Weights of a small GPT-style language model, trained from scratch on English Wikipedia: a variant of SOAP for these matrices.
Each number is 500 + 40 x the weight over its row's rms, rounded and kept within 0 to 999. Layers, rows and columns count from 0. Numbers have three digits each. The size before them is the row's rms in percent of the matrix's.

# layer 11 MLP up, 192x64, rms 0.245, rows 0-191, columns 0-63
103:585514468499513506449502471533413554596480495481509505516444469556453496513508574500471527455567515523510488574482452482513490536538480459500489546505532502467486454486508422550523455539397479
096:520497552496475477515510563510474560445424482515477503496486466527525495467529522420500528434549567476588516424513443573529507507472482465452534532481457510519505510466505374515508538521461462
090:525457561514541560543439505429516438461443501569533572548532474507500529467447513407452517488496559524545502484465512514485418519557564494494510503503538506525522536480451527511493509504585544
112:513521498471468511552480455486577479468429477504525431531510502463531448491594516534460578568557575514534506472525475510518485456484500450454483491495440470533528521474490510594476538492410524
102:506439478545450528507492553524395487430533447438492505501425519519538519492541462491485557461565554498517526510533457465471522526469516532499540608499430497465516462412513537542495499514493507
101:526532514461524489550583514425522594459463444459524430540482492531519424482564524452459539506440505586514509474506488448524455493494531450475524498565517477502470479486500469488521463443572515
102:475516479528470520468420496529520554497429564621452456488460519535538530471507570536526483573558529434563440475491494479489534392514473501458496529494509507486550484494519496496471486480460509
088:496522456529489556511433487511484474587510558471513492456430513509465470444549474529455474546501486508483480517560519538510551544506443506516492411493481425573492462486471528447427523466421557
111:529474455450448465503509515441485488492557570575467511556515540448497521567546493519524494501489555514505463569403478500536489518490483478497554582518428537427528472505532539548559487448477482
098:550539412508492494519511536526473534492423451515502483526498595502525544509468530448511486473517450554528444450384573474499540520593481543491570542538503507547501455491518462482502508512482487
099:541506557569533537500457555496493499496486423482446518489413543468534506496479474516488479450519453484497507487542459521532561410453462528451538558534446476521513440517494478627505539516521504
098:508428474490459488550539514457464545531497515461482500455468493568465483446579460473480476447551483497569552494525480476507554486523441471486455517487445512457473453413532554406540465493444479
098:589500486505483527536410499494442538494519464490454532596483486543493434567442434501485582533504561537450442461553510492548431498536484538529507491455500517521488498480563492500540507517524539
086:519497549460479588423466457465467475530510480473484500490502467497537536479549513493490492427499488487436480479482550499537469446457489505481535548424505525477497540537548504564550621502447588
128:495456491492505497533511423451531503494451522583536523448507511459543460557465543489535505551510501453514499524478510503536488503591570552532502551555549492489379543513514569530545545500508554
104:405458477508536535541491549478509498491481548506579447457487518498497476530484489423568492551515511566502430461503577483500573561557474518521512521547448489530472543503464569462491575501499535
098:508472488549453463480476514489504456470542459498523514437500453506502522420478483442512497513371491581501426472529509532511491486513483537525579489484423499428530460424525479484563494516560511
095:413502416505503486532456512563529487579496462447429536516508484465485423512528530555497488474479510485531513488558504521474481495541440449524469487557405500426448524520555507560513472448483505
109:481491501416436536558466443461489519528440446491480507546580530552445523559502499518529518433495550505561479493434484463548526499536499531554453462466453477460497463475502516553579468439478482
083:491509554462485545477456491561506500480515491497545539466491537557521590542571472562493462482491539532432558468520547481487507375501547511487466514521481536559450472490489398476479469504537481
096:412428462478497452447531505489504455524545479579471433511484502422516423511468472550537544537470536499482411450489565490452528455483526476544538518504496504491531461518536468543553493488495570
112:522518532510474517536444507494490499482406492487468515477526443499462408525497536492491511513491536544501537478457616473450505418503492463420455514539436459507550510463446535497495416545526543
095:494522433520473492445468514480586504501505458524442483514565502518493559517431516517527452507532478474521506511451497463502412491465515481520568577445584490449515537500489563602490503482448542
077:562506566582544541495515538462510492530544512518481552480459494500531470488596487414528543455515506480439428520464472536456560507504501426465482567528486467485539517463492431518544500484530433
108:529541443508454550515496581459530474473484448486564434481480511547547481479597547550430512497539425479505513538446520494479570491524479473458478490453518488493498439507549421563469493483480460
092:524478511464487467481488450481489588480453450487515571474530587559499504412505488520504562478509470447487527516464429511576456451474486586495530471486532537467494483526494473445572537490435526
092:498445547529474464516475492500517498593506497514515577471500478488485469610395451556492449518510525510452545511444510580489523460488546499502485490505449424499536521488454578464500521524453533
092:475515471539505561465510497559479453477411539474532490533469427505445571531465562488476460520477497436513557511486508480418517463572501523538396504476453466475501476500413529492510451500478517
105:498483477504483466486509437544434499421510465473509522595465477577530427493548550532376494527559449482551554565521481539527497493489500447482516521530463505493524518517495563510547491501456526
129:529462539511540542543533508511555546485570514538510548495474545428406460478532455498504524527456511553474472488544495526529558566450542497474486503457493472493573585517503485543499452473556588
085:480501521518518560547510503516523514540592505612505517520489498482551521478515485504491453504524559449506494521526518549380462500540545537501497531494474483423477484495576549501478450604468530
097:428496481548553501478497472473538450559439502498579548462509486578530519446500390554527471493519479476488506530592511449463496477510479479510499548472477510520516471448535522436529433532545550
092:507514535478369495504470515487492512515525489540522430441549508514443503512514472526481465606436523541494503430421535473505532539543499543502503429515444418484503462478523498522545516545536493
101:479564567474492514492547511524544478463477473478504508512504461505496516468540515422432510477541417461456446528483545511535457530499489523478531557572543542503573483566459467542515543395537552
081:505543443480430526461549513534477475527530462554530559528522483559483446514550421472461489512437491458503548483569503506483546450471511505528525409458468470538526476404573547520473499479483532
096:454480470496504526556608466386506542474498419514495543504490504514477578439546456504438527559467526491532492523487482501492468488469438503500520566471481494534429560522450469475533504515497560
078:545543458519533480526476546481533535508524521522537487524438437464471375492605494535501479528500562515536521491491474514528468525517496465542462461585479579517453485451533524530529452559453494
082:455500560501509454515490463480421453513519459472463438512469418515584508463512508567513494466536434498556470488452557470514522517516457484511566452505509494513533486479503388496418517507433478
094:456526422533516509495480546454469479566510453487538450507501456484529513505570426467507512539478559557539460474424531544465499497487509522506488454522444578497426575474485514482531562419537509
100:501472445436509403536569495503500496501489493522449457537517459513484517548559448435499525510533493590562582523482454531493448529449437527553470467494481517532516479482488509411468525505449460
095:482526530563518525465542571530462461486462471500458474389487411451499474545497554548515504555553502492485522483470428477447518530510492473520508556499542467531467526537538554612520520536496507
095:473488530467513413499460521462501476410508496522585461501473422478435471537445576510510522500445476458506517442493457491538602428490525548489506524435488504486562479522461495470488511527536463
103:492600523492486477569535538498479530437517451535508502499524495528581589523500447531512506495530537517498534488486504456589511479439492556544545559455517474518528473519484556432544450536435456
096:507490514463466581511519505542555471481536481449517445503444461533585506476551528577481492473430478571462464593543538460443496446468522514461517529531502509538476543450459504492431548484473522
104:440460465514504499505509350424545496540483433462517495489478544490480526472515527490484511484501393537453444457536514505533498509503485547512476554431453540532478489575516485444507530464477504
100:471428504452464486573520504475477526545516500408555534561466529562474497446505452468464513494529542406483507523413516518496434506541475548422508505456475496444483497500501480494532416510461516
100:500466458510505471431508515536594535497501540536518436533524476471448538520443462466501498516513453477433529527502485463406426463542563522529461530584538546548542466487511506554504470557456493
104:436406486468519437531515518459441428585526525560471490546505534509514535496508512511510463529540533465444534567447495496452481482548493508485452473458456513470526526460483531507595407508483516
087:447508513547538485450562510450512473465522531488539483485444458538582435480509477421527533533573513583528486443479467402534553462525470571501471531455470500492516523569516493468513502506498538
094:486487560521461502456486558453486525466559542522567481431413472509517528523391523445500466512496499538487518508489512447535468499522488499518503501420543551469486458475531443423485428546497436
077:497448541471426478534428506574405490517564493462478450482518517499515483517470477541523491490511433458481532506493432507594575581488533506487485530526478491453494493525453556520457522582529504
109:500535514487492514532550526543530429492556439505473498414471447528487527517556512491501510575464482491484429420519527458543559437495522528532434559544485429504500450498515456533484464408496489
072:496475554475493495452496427442506486443557473468474537503497533501534493475472470473562410501458622530469487447496491458512513530507533449569534583575500458493484543468541523470458496512475543
108:521543526521515544456494432497531506527527542576453472532546470451619584440539524548483532519440586502527535519444491456439477542521536497485500490526459527480490498456429474473484527497500518
121:532458508582487498558498501562439484463537507495514536528512456410448483509521516464477494454473576523496440482490494571505523480511531499530465423566460438509474583543464523450562455532528465
105:479510497542471482409499485420423459507519527496460498500543529554519494504466444541416443551467540513465492543529522502451480541517513512595433449483550467518511537529399500511532490544521488
095:446568492448491569520546527471520550463583442516506464490480487484514530462469480462468520519454520456521474583465495487529479508527492482486560451519509457532412546430576500459597525485520484
102:523543527482523459537527545501560443462533464518521548543490502521520533528446454525510555501485463514446514513504429528488502446473479529586448384455495519511497576479528501426544551448441498
092:446544438442485485456490583435521489463450547506571538535510474531531520558586460523492437470536530533473575514488525532511462439487543471524490464486532530501574523527504563504433527523529517
098:541489538565495527448459518539475503560476484479519460546477486471509494516558516531530451547439535534535453549491510506461583540464445509461579500598485475580481481548512589475518510495447524
107:460516470449496536505428578478432568524570566462452495490469479508533551455489503543551512534462502472534487480491497571542519489560510504505489494498528506580507563431557459545541564441479496
102:461543469511467530558509460496457462515513472430470514461477458494495443538536432443527532573511387554562486473506498538542489448547530454487458431542548524470526470545501459506440503551501490
124:520475459517484510410522504562547474533492489469530476502432451567507523500541517488472496483481537472443482554542496466401457455549540475493464510499396404439536474492486526458492443522473505
107:515513507544430516540426417507527473458427502539555435491519475513483491445523506515499558459498414523461512459472470526565489506536447526498486500502551618518484443474531520515552489548529461
097:514573464506508551553474466551497405450436518527450543504548438497549476543510526458549525424438555540555517547546540508485491509520577477507483485470527555492508529473521573466501548476521500
100:516450552500556420535472508495467513489563433522509437478473556481486503475512473475425448559526484474504541463502473523467471460461459475497508459544370595510478506510489423529491527512528508
086:467482487502548492438515438482565499498482534492548525492482508458495558510507472467480549548517508450452506482471558398508521519505534548352523514422461455507476514518477451437445502471508486
094:516467467496563455541500491472473478508530629485548471554480538496515461481497509502521500522496528491505493584482570460463421495505486506418556536487513507532511477470551502439597520545429466
102:569490590481495518509484470558549518490553473405499561472455500462517443469542508487469485464425542554552502535452533528463494500518539494514497431509542446522406471487477491489483564477500564
104:497514534512452456546584557571489544512513480567541478484510510524506571484418537509553476470563572458446457503519501525445464510526528512536434534491504565531440511471509456425471459505466500
102:485504520564518506513569590521451496516455529565499526521538474503528507398435467496460487457528543511589478472435454462464511450546519588447492438496490473499479456435471495485498498519526518
088:547496517521496572498455501524498560512561515557543508487474486508532474516471551426517549510524609485486454452469566512488514422541535440556546476512477536524481517469590441435483526522502469
103:426567610490560514472497485475427527496518481529497498435527512515581457453519553557470554530503543519531492514442525506554534560496502471540474454484451565499554527471511558522468543504480534
083:498481512476436451551570475511506471546503426511485479486448460428513521471541501500454479520462512498506555573509408522565556493466490485401490484469504549505415518485533479483479572548486546
090:515487508467570466486543574467475482485445572528457486460524417462474470480431447488456517441520437497469558544561476502552477498497473529546495441489382526479541476518489490503525478513551476
086:468544495480542543506455524534469427478533520480485494488418427460479570439531406435478532520499506494488483476556544518542522558449501589479548483549467514525517501487448531545539462460531454
104:529532526426465441461521510494450490491475513595538493518514485492525515471579453462562521547499492510489568531519536499434556510520534520524524493478483503558583491486469413464518567481432425
094:489475536543533508438563545495460447512507472538535425540481437522532568500539432573476520539451570504517429480473490461434435505525546486514451499536496478442539547517487462422519520478513504
100:455496486477509509528442478469467496431447536425466517505514502513481431521465498460497505498510483493457527564538551523588536496520437481454476473535540578450386480538546548536480483549562514
091:492418488424487527532532409479488439480532521467399519523460484485522609507533422486501512453494546468471517470550483511523519452443483471446498575541514522518495478489450491502453555515484510
081:514489479513463570520543522397456430545437483526496455539550506581533448474512478452524500517463465500514479500514497423536484501469485456538577515492477452525488507515492517467426579472561564
090:545518489549468511536455516516492528500480509520434501534506548474529508474468583440485477466556482465555528568506554508531412536478527546468494480531533469528438554409551482550530566573499465
095:483373489502489433428517405507488518552545507440499569456524555519488486453539538503452530492570461511475463474441545527509495469523496475496497519507527497492484491556448470543435552509530447
094:482438504523474592523483495506509490472545365504569507493527552509554475480542460480448518488472500450548535464445490510444454502610538542487519499469464494493468465454479544508540510528446517
148:464504522515559497493560493447506473517471582534547499473532525400590481463492547473566512514584467497520497521474446492509513503521437515508547510572542505430471438440518474513508548563482473
110:464521477439491521501507510507522400470488529502519482370529463512547512542482530374537511544504527515481452526513495561517496501554472475500529516449519525459523532442467467499565453471432478
103:555485537515480423453550551472460483523462503514530496505449468454451436480468511491460481430501566526512431498453420451530484478426556440457468500430495536490480538490480530452551537553527509
115:484454491478523507494467471496512457432527531493509471455467477497490552508426539537471458448468474477489544512522517461612470495599569482493502465544425509485568425516426483517490546567504501
105:539469413511503516460472546492564473471577560518441524547487550479503472457473443525597468515433503515486499515493537567470534500533467521487574554533560497461509485568498463516465422504497489
085:566444514531554497518532434521503525435550589511493572450498499486522517527525559517495548504440640488532471547525440458469492490545509533484504502490530511505465431535496527471491481514527562
110:506488435420502454516505528450507509432606529431504517498480547575454522452530529509558457494472466527559479530537501523507508511524537470511569559524541558527548409485465462524465485503478473
089:455499424450513464463479449546437454411516524498537522479473469506507480517512547526519567498540505530500510537485490467518423504502548507421543485418488476523529506463483623533505535454447535
121:418525503549497532581507547526495404421515482451476531469508548486496478524446411450452430596529513469503463465520541524489502500540499516525489517547496503501553535519537502544550492432520505
086:515479465444541469552540541454489464541552531448434486505571458468472483569486490504491531475534515517415516488440461459479451578540491470529502555401547476526508500528503540479478555532563528
099:434428495502488490470490479506534471498495525421464568454465528486529541495485528544451467454548515519433505512508406432553528452449488476427506542488540432422538503495504485454512516485466574
112:599553538512512461527545502483503522502439562444490561472509533534505537583481546437529466489432490484452498521530503453522571528486540530429539538543458520467536504507525422501426527506519530
105:483493454449519567536482573549382505517500551431458565492467434484542486517504480492538582533526518550497462524446503435470553518510494543496491494471425512481530445516471533511525561534485498
098:361492511524503531542388501497532442460502486510471509507545559501413464507488484462553526509490538515544450514568469547553537506464442435496519505517514485517485504486453554528458515451520488
087:464490549480477615463470448480489587471532459545515514459485481521549540474489436591504477504579477431478489497495542527543522505468475472485484538536566462464581481545509516505452539499504545
079:493499511479549478541476454456412458469446537594547582522568506488505481449486507458528495495518420426530482482405523509555492517462487530456462496490421530530484511564523537527513518490488520
088:510492508530472452493532518469547539528504559580544471549552595418491473512453476508477464488519597468485487509448428523477497481494472425532455503496491517547538488455519560533510426442459505
137:465526556470541516426414532444520503467461567523542491511516526451514457500467575497548483519474560495450437512496489468473511533578503499431539507466504520469528602524539511482550513500471422
097:462462482521547512511484426561472452454580506507490471410548566479486486481470461431515438536474540433506548441427525448474473529543459501505514554486560497461520454536529476550471533503504482
089:479469538525532531537527507525547485485519425443506492492499447452480556491504537525482517525475477530516496466503523544516480489460558512446398439467512503431599446547519569530398446499525472
112:514463456479487487524466499585484475420522546549508440474437503465476534436530517458510476551483549476518544510495469471541476542477539512434464529517573452509441469541441447583455561466529494
106:462498474528439548454449492446538527485470571510536530563508567535554490493540474482501483506487462508472441534407526531538519489492507469477492507559411482476437576507557538486482540461500589
102:494558522489526549437512435521561532579578481450492492492459494542497528574536557488427554545506476531527496444469540476495579490539484508470533529507502509504497500513584486531529424554508563
140:488499482523567508417521535497481539574476540444517431487540455504532526423522570431516508498457472538495512563530462500526473524461449538530565480456518551463458555535508466496421510490443543
102:513523482501489513549513481492480555623463446549529490531501531452408544547472470464517501572495526501511512461451496529509578536526483549523508456539574429473450501556470552556511488515484462
109:575522537507478439478555440434523464588483468430509515468471531505416540505503525515512548531507510452442506504509387554515429523459520454530490487474513569505495544442478488482500487524534529
132:489518607486476502524517493461485466503464472457455480502527560501506507467560385505488461553500519509440534469454507563507475475565488511473445504513522568559530542553538420433477550531498521
098:523456533542471487502452471472466462482449539510568482538473480509470448462515528530462497491453522523482500484516489401413527477460502427453493551468470505484572556481525481502499546627521563
100:506575488579485494488450493465525499479495505499552490413548496543455458440543480499483489598444450532586540495445581518497464479524482532508506512555507516613497518467478494543489521515469506
098:472517458485463493471504480512499549560418523483462503454562477550513408521489541470581479504554494544536502534575503477465558519519517405503460497549452507453480577419516525508455499483491525
096:434423496475446494512486511455505507504525527548502396521502438466434525443455501480514510544503564509472477554494452438467489582475500497476495553483494489534431512406583550483498473493528495
079:499499497535460455446478500427531410489449590560466474483522464561497499505437484541520490475474473498521431468444491471516496450507495578510536432473422453509480505421491546514520521556459483
087:474471507500498493476479485496505466405500552452457584466491505487481502459504511544473441515502531506459423539523491517478414545489446524471476499408556435493453539549516518466448474420555553
080:455497495507485516514500546476491491500523481535459543462529462445469473515541488540558561508402427492452543540489518504465505514473466502472421549523496597548466436513494501510480514386491420
099:591534511526522468599549446528547429459495455522525507535484533557497524485500492554484558482469525417520478500483524520453483497565557503521424460485462524420555514459510509434471536482520504
091:546457497475539563579478490567496516464522547515551479493544465507554478525501542434546396430567556474479510508504496466450494517517482521519462522531540505480447462440539462476447429557485501
092:509523545536520501473458463494445514454411487484440427500547411551486583533495518518458473491527504463476522486483512531537530527523471554503512495561519491462572526487452537606552493566519535
094:489551524416491459474557539527447464516478486522425550524468441461491537516486486493487504522468520450427598459470495452493514519496536588533477485508536435435566475459464449545505449515487495
093:483472433547508465521603554582554536488507502490479480561497521423524523481543481510507423471488496476530470524418514416538461563486536508517512515486510516516463502553475421503568490531547476
105:489467503506510494523536609581534551538494474506502587510446482492527435476538449538526547538495533534540533465518495555493522483589481457534443443555507536432488488532484519531459566521459511
104:518507483527513564511542533517459597514521488505477517431513516441494484544538552489501448496539506421506521527530482428454538453470486456515491563568527523560505525537535423510596547452458504
100:503544534469559442405502509501487510531471573581525505504564571526496452405481492502513482517501467509467572482515419503549539567501453506477445534514514438501534517458529514469526547458535492
112:554500475486530469485445472489531528535486514522626447513484458487517491578523543494463535483523450535470461472495467558595526522450520455510545541530513426550503487541525472476523565532469424
105:623475487499511480534491514512463506541478502533404513456514484487533531468515458483599447575499540543446449475515496535555587509536518571479440470488519488482489520495529578479530487503533506
118:563494534561487557528480478522534436444512448431545518430537503599487501436525531434443522534541486456525508527498520567594532512502428475501495527432537484524499507464508490472517483476463495
107:477552448478476491474524476487437470488507472493532566415443540493526461476430488477550555465568465533517460491482575511442529431514544557445484544476513508503496453563493510535552478515468586
098:487470414524465525483555453491525430587474524514517518496453477481520503438505546473499518545577431503462499504499493484485525441498490556488533577568552513497532536431471487494468540456396505
107:548433508507534475510537484599472446568465444498459515520549484489501499518444506501577489459580544507453527452510507503483545435581537456486572483544482472495527498475478577515533520445536520
118:539510513554474526516532523448493474553545470463440448521468468478471467481517534557516463469488568534504529485511525520557571489447423475547530467556590487574549537433459475480522447494531447
093:497506499516534572408563494495499424450467466473509459473528472515442498483526443500455427500527462432539499514532490398450410428548489504569493535518542507478528463540478495514516515524495488
100:577531507523415452522524497484386474564511557525442405482459506494459461500453476433526476546468484517512484510521493498529558504527486534547542503511465527518455512524518444487532426531562462
087:534456536587517521566491405468560562477550515520471553529480528529521561491512546496405495497526457493487615521475504517502525481435530459490473503479515524496512478450549513538463487526506575
090:474480506547526454484522497542512438519477484574485510603569520546457569462458592520442534480526493551485508565420532503497510485509484514430476478502539452497456445498480529455509565540470518
088:586593493486471423498526498516559496441424497466509483459496559499441469506470491451499505496451423517518499474492481529446512498466465434467496475503506550437457493485456499416462554534540439
097:390462520510489586483489580491529518561554507541566472513516474540513455577472473539478481561469485476463522492519496563521566529534526514507477451516539497587458519527442466518555528484482471
100:528475491571453498527456491506541500509510507468543506591566574467487464526484486484436502536615505527442473530436486545513425503552475443497494523455528504533514501567485546470545557549510527
113:494513508531471465499483511490502569488471456389472481490518521509398532518462459487474510472547499502519504506465578533539491525514470465463501472593458547502500533577531506538478477636491475
098:532455524524495480449508585464525549527481458510466510519445466538458535507463419523564519555448530540468473538466466472538584485491485476503456487529466420572522445473527557447488546464463458
108:529473464505508467491519488501525454487554486454407455523503552514513574516539494466450469492495505509505537444471509546495438511499511503442494443475445548537381541441548466483595462439493511
089:578575498575480509549475532584517486456560505467438522452500485480500440403482506546481517518611515477493488508519470480452535528542489537473462476545483493519470511437500462479499443480452541
084:500505545476591512513561550529442477535492518444570492548525460495513454523519456496514515444523567524546552508490524502535481522530449496490504580508523538423419561429548467429535470494486488
103:481510457472526454391477487508495485487530460538507446517573503535527428499496563528548540513527473500475559487531528523488476469482444470557486504545461524539487444439476521586494421504580441
082:582422505517482470493507572482509492470453478498471468497540499525432472523522534432528505554448594489523493468545558462539491504515460578469536464476460511523609474508553550521508498539514552
095:536473541462486424568533601517490544523508492540485476478428482475484483486498511500463549426495496464498500502489432566575471511468528487540428491458400439465478530499454489479555509458487467
111:414537479493491556465484485532546504499498426600517511473508568487461477457428458503482523456486498422458508516512498521530522546549500578455498524493557497546524518499517537499586571464470561
099:569491546524442516466470498469475476525418508498543533506466550516512557416438483554414449451514502446487471457445528481461493499515498503469447504499511579591471527460494446426494491518511494
096:525459439575530481545453517520459495471476503578534484479542524493443458467492519444502528465530475459501495533511395551510533444476499493510435501502430544486477448495540471412507496570466427
100:562512492539545553458526488499516528493486485522551481531549512454453477534531432399474526474452430518457523504485466531462514554471519503509455440560486528507430542548593440553461540510521467
077:460489482539485477520450568577531510479556487445488505461537574488537486509529479578440458481510451443474498430482478529486449446411501505480506364525502498481485524514542514505503457497465527
089:477472436497443549498440488411474509505522510568507501457491489554497467437527419463518432531529441527509506450457506524514487511564502516511495505498488513485510603578588465431493493500505450
110:489531446515516543429496553554521475523477547513472503500527517423503450548466479569471493481548519469558498496406495575477476503545424571582455479538509547547517485510470456542502528461456475
104:514482560490492489555552518539475529549537480525516481501477556495489523442518532583497446498496567483612550562484548486525554526500508563491501445496543463493508459480450471446512416582519526
134:478516468558560463491513538526509510440512581585490483534514458497525482481484646502536560494559459502497533495509528470424494504549563490472507497513513469460452583498563512482519456480500508
103:517538483573502472580521501534511493541478448503554450483508482523521438476425558486536511536478498447486463524475479484430593518549437499441515563574422511516467514452463531521467481496475447
096:445462519554525523502519460551491488433507524486469560599521468463531571498444529478523462514554453536456448498485518451465447480476429491414525464457509429544497507556542545492533538535505482
092:494508524556452449579490515511505527468490499567437456411484492510498428523474518551404533548517507424483488499483417484468498462501495568512472496527439455501510503573483510543526498492415478
098:549521475505526525523500514516506564419585541556525493481450446423533586548558459468519421566471558516504513513524457480486579505491492465515461551493528467500535472467542447529482508507555507
089:558580406519472492479540476488503526511516413572558504568516498540536501471554498492511482470426423429528459482579470570516483546532495532512492499469512560488463456537528495466508463501484477
092:568603492512478506463534525548491483495517468482502544478514573537510490439465499485454497522547535457502552473433567399525514449470468545519410474439513547520512511484430470522497532477496449
088:506427497488462503601550477524462593455550545471537554543530458471486586502445574513539480577505526507496474523503468508567470545470521508488452495451485519488510448502485447459506444494537479
107:468490508414478546525589436497595445433482530522528494496594434484529503481467544480510515542518498502525506538509475525480539501443561490525461441470498489512541514451434501475550515426547500
088:535528486496545511479536466565464484597514496431527556498479457559556453552481489460513550514490551426475524591517425477450480490472512539556492563481481497433505495490521466526473426511531471
090:444515429516517478523479482499512516517475482496528497525540457511541454434570477547520478426578578508490507479424457498478412513491489536479451466544490545523486561512566508489535408434541490
089:470462444477594512493496464503449608529505446481477545478572502560492455502438468534562521552447493448567573530486493497471539506473484518558494493539501548528522486548508496559503514488573515
094:544487513482477519545516584515528466449489465531504530503474433545471535440438472433484554464510531528544494465507457521421486496441580526463486484521532459469517519391522559548479474539462457
098:428530496472578498460462486456552480541495541470515538517529459482435468556405456458486514493489468491420512481544566566539449523461477534541498423504498518525527533504525490470539482453584527
095:464516513478563562522529489463508515614461427516517450505484516397477481481547528502467492519441475526518507478501522491443493494510556545487395584518549510450565534486523468485539467526486497
109:505507480490464460449509421568489472477544479511529515472441589546467547506508479613500538536541471489538518448537548537536536507454468483513503428525459530516532450496436525494468515443572540
097:496470498449493536514492382526460529605458503522550502524457549433589474555537500463446483492500560527480504464505432528517491472500479485449532509565478499464567483543479473507537520457446494
108:470453529455502527493533536537524455509577538610536456509531580510532419498559550505484462508436461533517562490509412526549447510486534547497510433550489482456502489521512456512488469528493533
118:432489517491474549510544468450539484467461544466574470423543538467514586504466577431475487487524498512543534526448556456458474474545505548528420509476446539474520458486482496431495510530536462
096:481542443444482462611466507480495418544538513501427509571449491518455542515434456493549499500485510468462553506549549466513491496485475501475497486457498480538554536525474496510393514484563446
088:500493415497551489533519521481390452464478532499513531493504489518515492443488537424511452522585481464500466517429525496494492449468472511443538428554449544517609501451461485472499472526526489
109:445538519475485426486467587561539473517427573503436467498555556498449441490496450474545505544498424548513513468469530497516483504487470447511556468466533441526469469520508475581525531449487480
137:478533484499519534521547528505512482461408496512524463470501474497648538444476567495484497463443502470546539505518579476508503472511485512494505543474445516437498468522563470539444580470521557
094:497492508510534469531483538467500507504449471481415458567517497452485474469575515505490413435477467524436500548434434518470480460476485462422399562519481501439437531493544524534485498481484503
085:512499483512543354464496482510497526470418460518466478444472479482473520500550483486496450518461559451531533519504478398480448467455460523506527507508505580582543471470498517443517503495491447
098:493508547566513511571507510475468502434533510420439460486595471447457484552493480461475479593552558498448507526544542472544445460530512498469562490535461498528542482531467498525527504544566512
098:489568495512492481547501492447518482465531519556463505459512527451434488506504432475521507453453545566516472508507495514578434517444509450591448510537482609510461527544526598487499489499527493
119:503529517463494541479478454600541402520477465505514530515451457452524479489422501489538515496531430507424544497527491470523483495556505575423535565485479471514522497456492411529507432484515520
114:507489409488519518494425503535484454481446488510510491605519511484450479506466471476553482555449492522504569433488566499441471460535502475545427403503502540497440456543494524462469538474531503
114:491525481528541532460472598510454464507423571555545443517397534511486508515495536550476537488505543512512500539444498451513419515511469497487462478583515558491541538446514495510474526490461431
090:476483506497507548476483463517549458508541525484505507482594501525559515410444408447427505502581418510525421475514454522539509505558539537547521465521452522505534502512515506444500476486545451
092:467442506464483531513512498475525459435528494509476400514513487479509452481535473454456500474549463539495532522496475619456538465542467430525468486572459511443534459573519500582525474516443513
100:592550484560492535468491487534406465541452502461550462528448448504521466457547608537561499527467471480476491530488470483502482494476498477498487588573547485492487508500450466551442504487537531
091:512487506435480500519480497545548538467478469591517462560476514491515533566553533529477463433484466555464556421467554556475518498457490455484410561524482485482496524541435498464491471579512462
104:536492482493524541501488470604462477478491373493592512530496463470573508513461519511548540477499429512453466407476538523520451484506509542491540459492474522490475549546542513536536436529486492
094:531475487536511553501485524515453501521452541494499492442557566481489455509558562468561493508493401531526521517468444469503473536475525405506497459464473592573473516529487575544514507496461431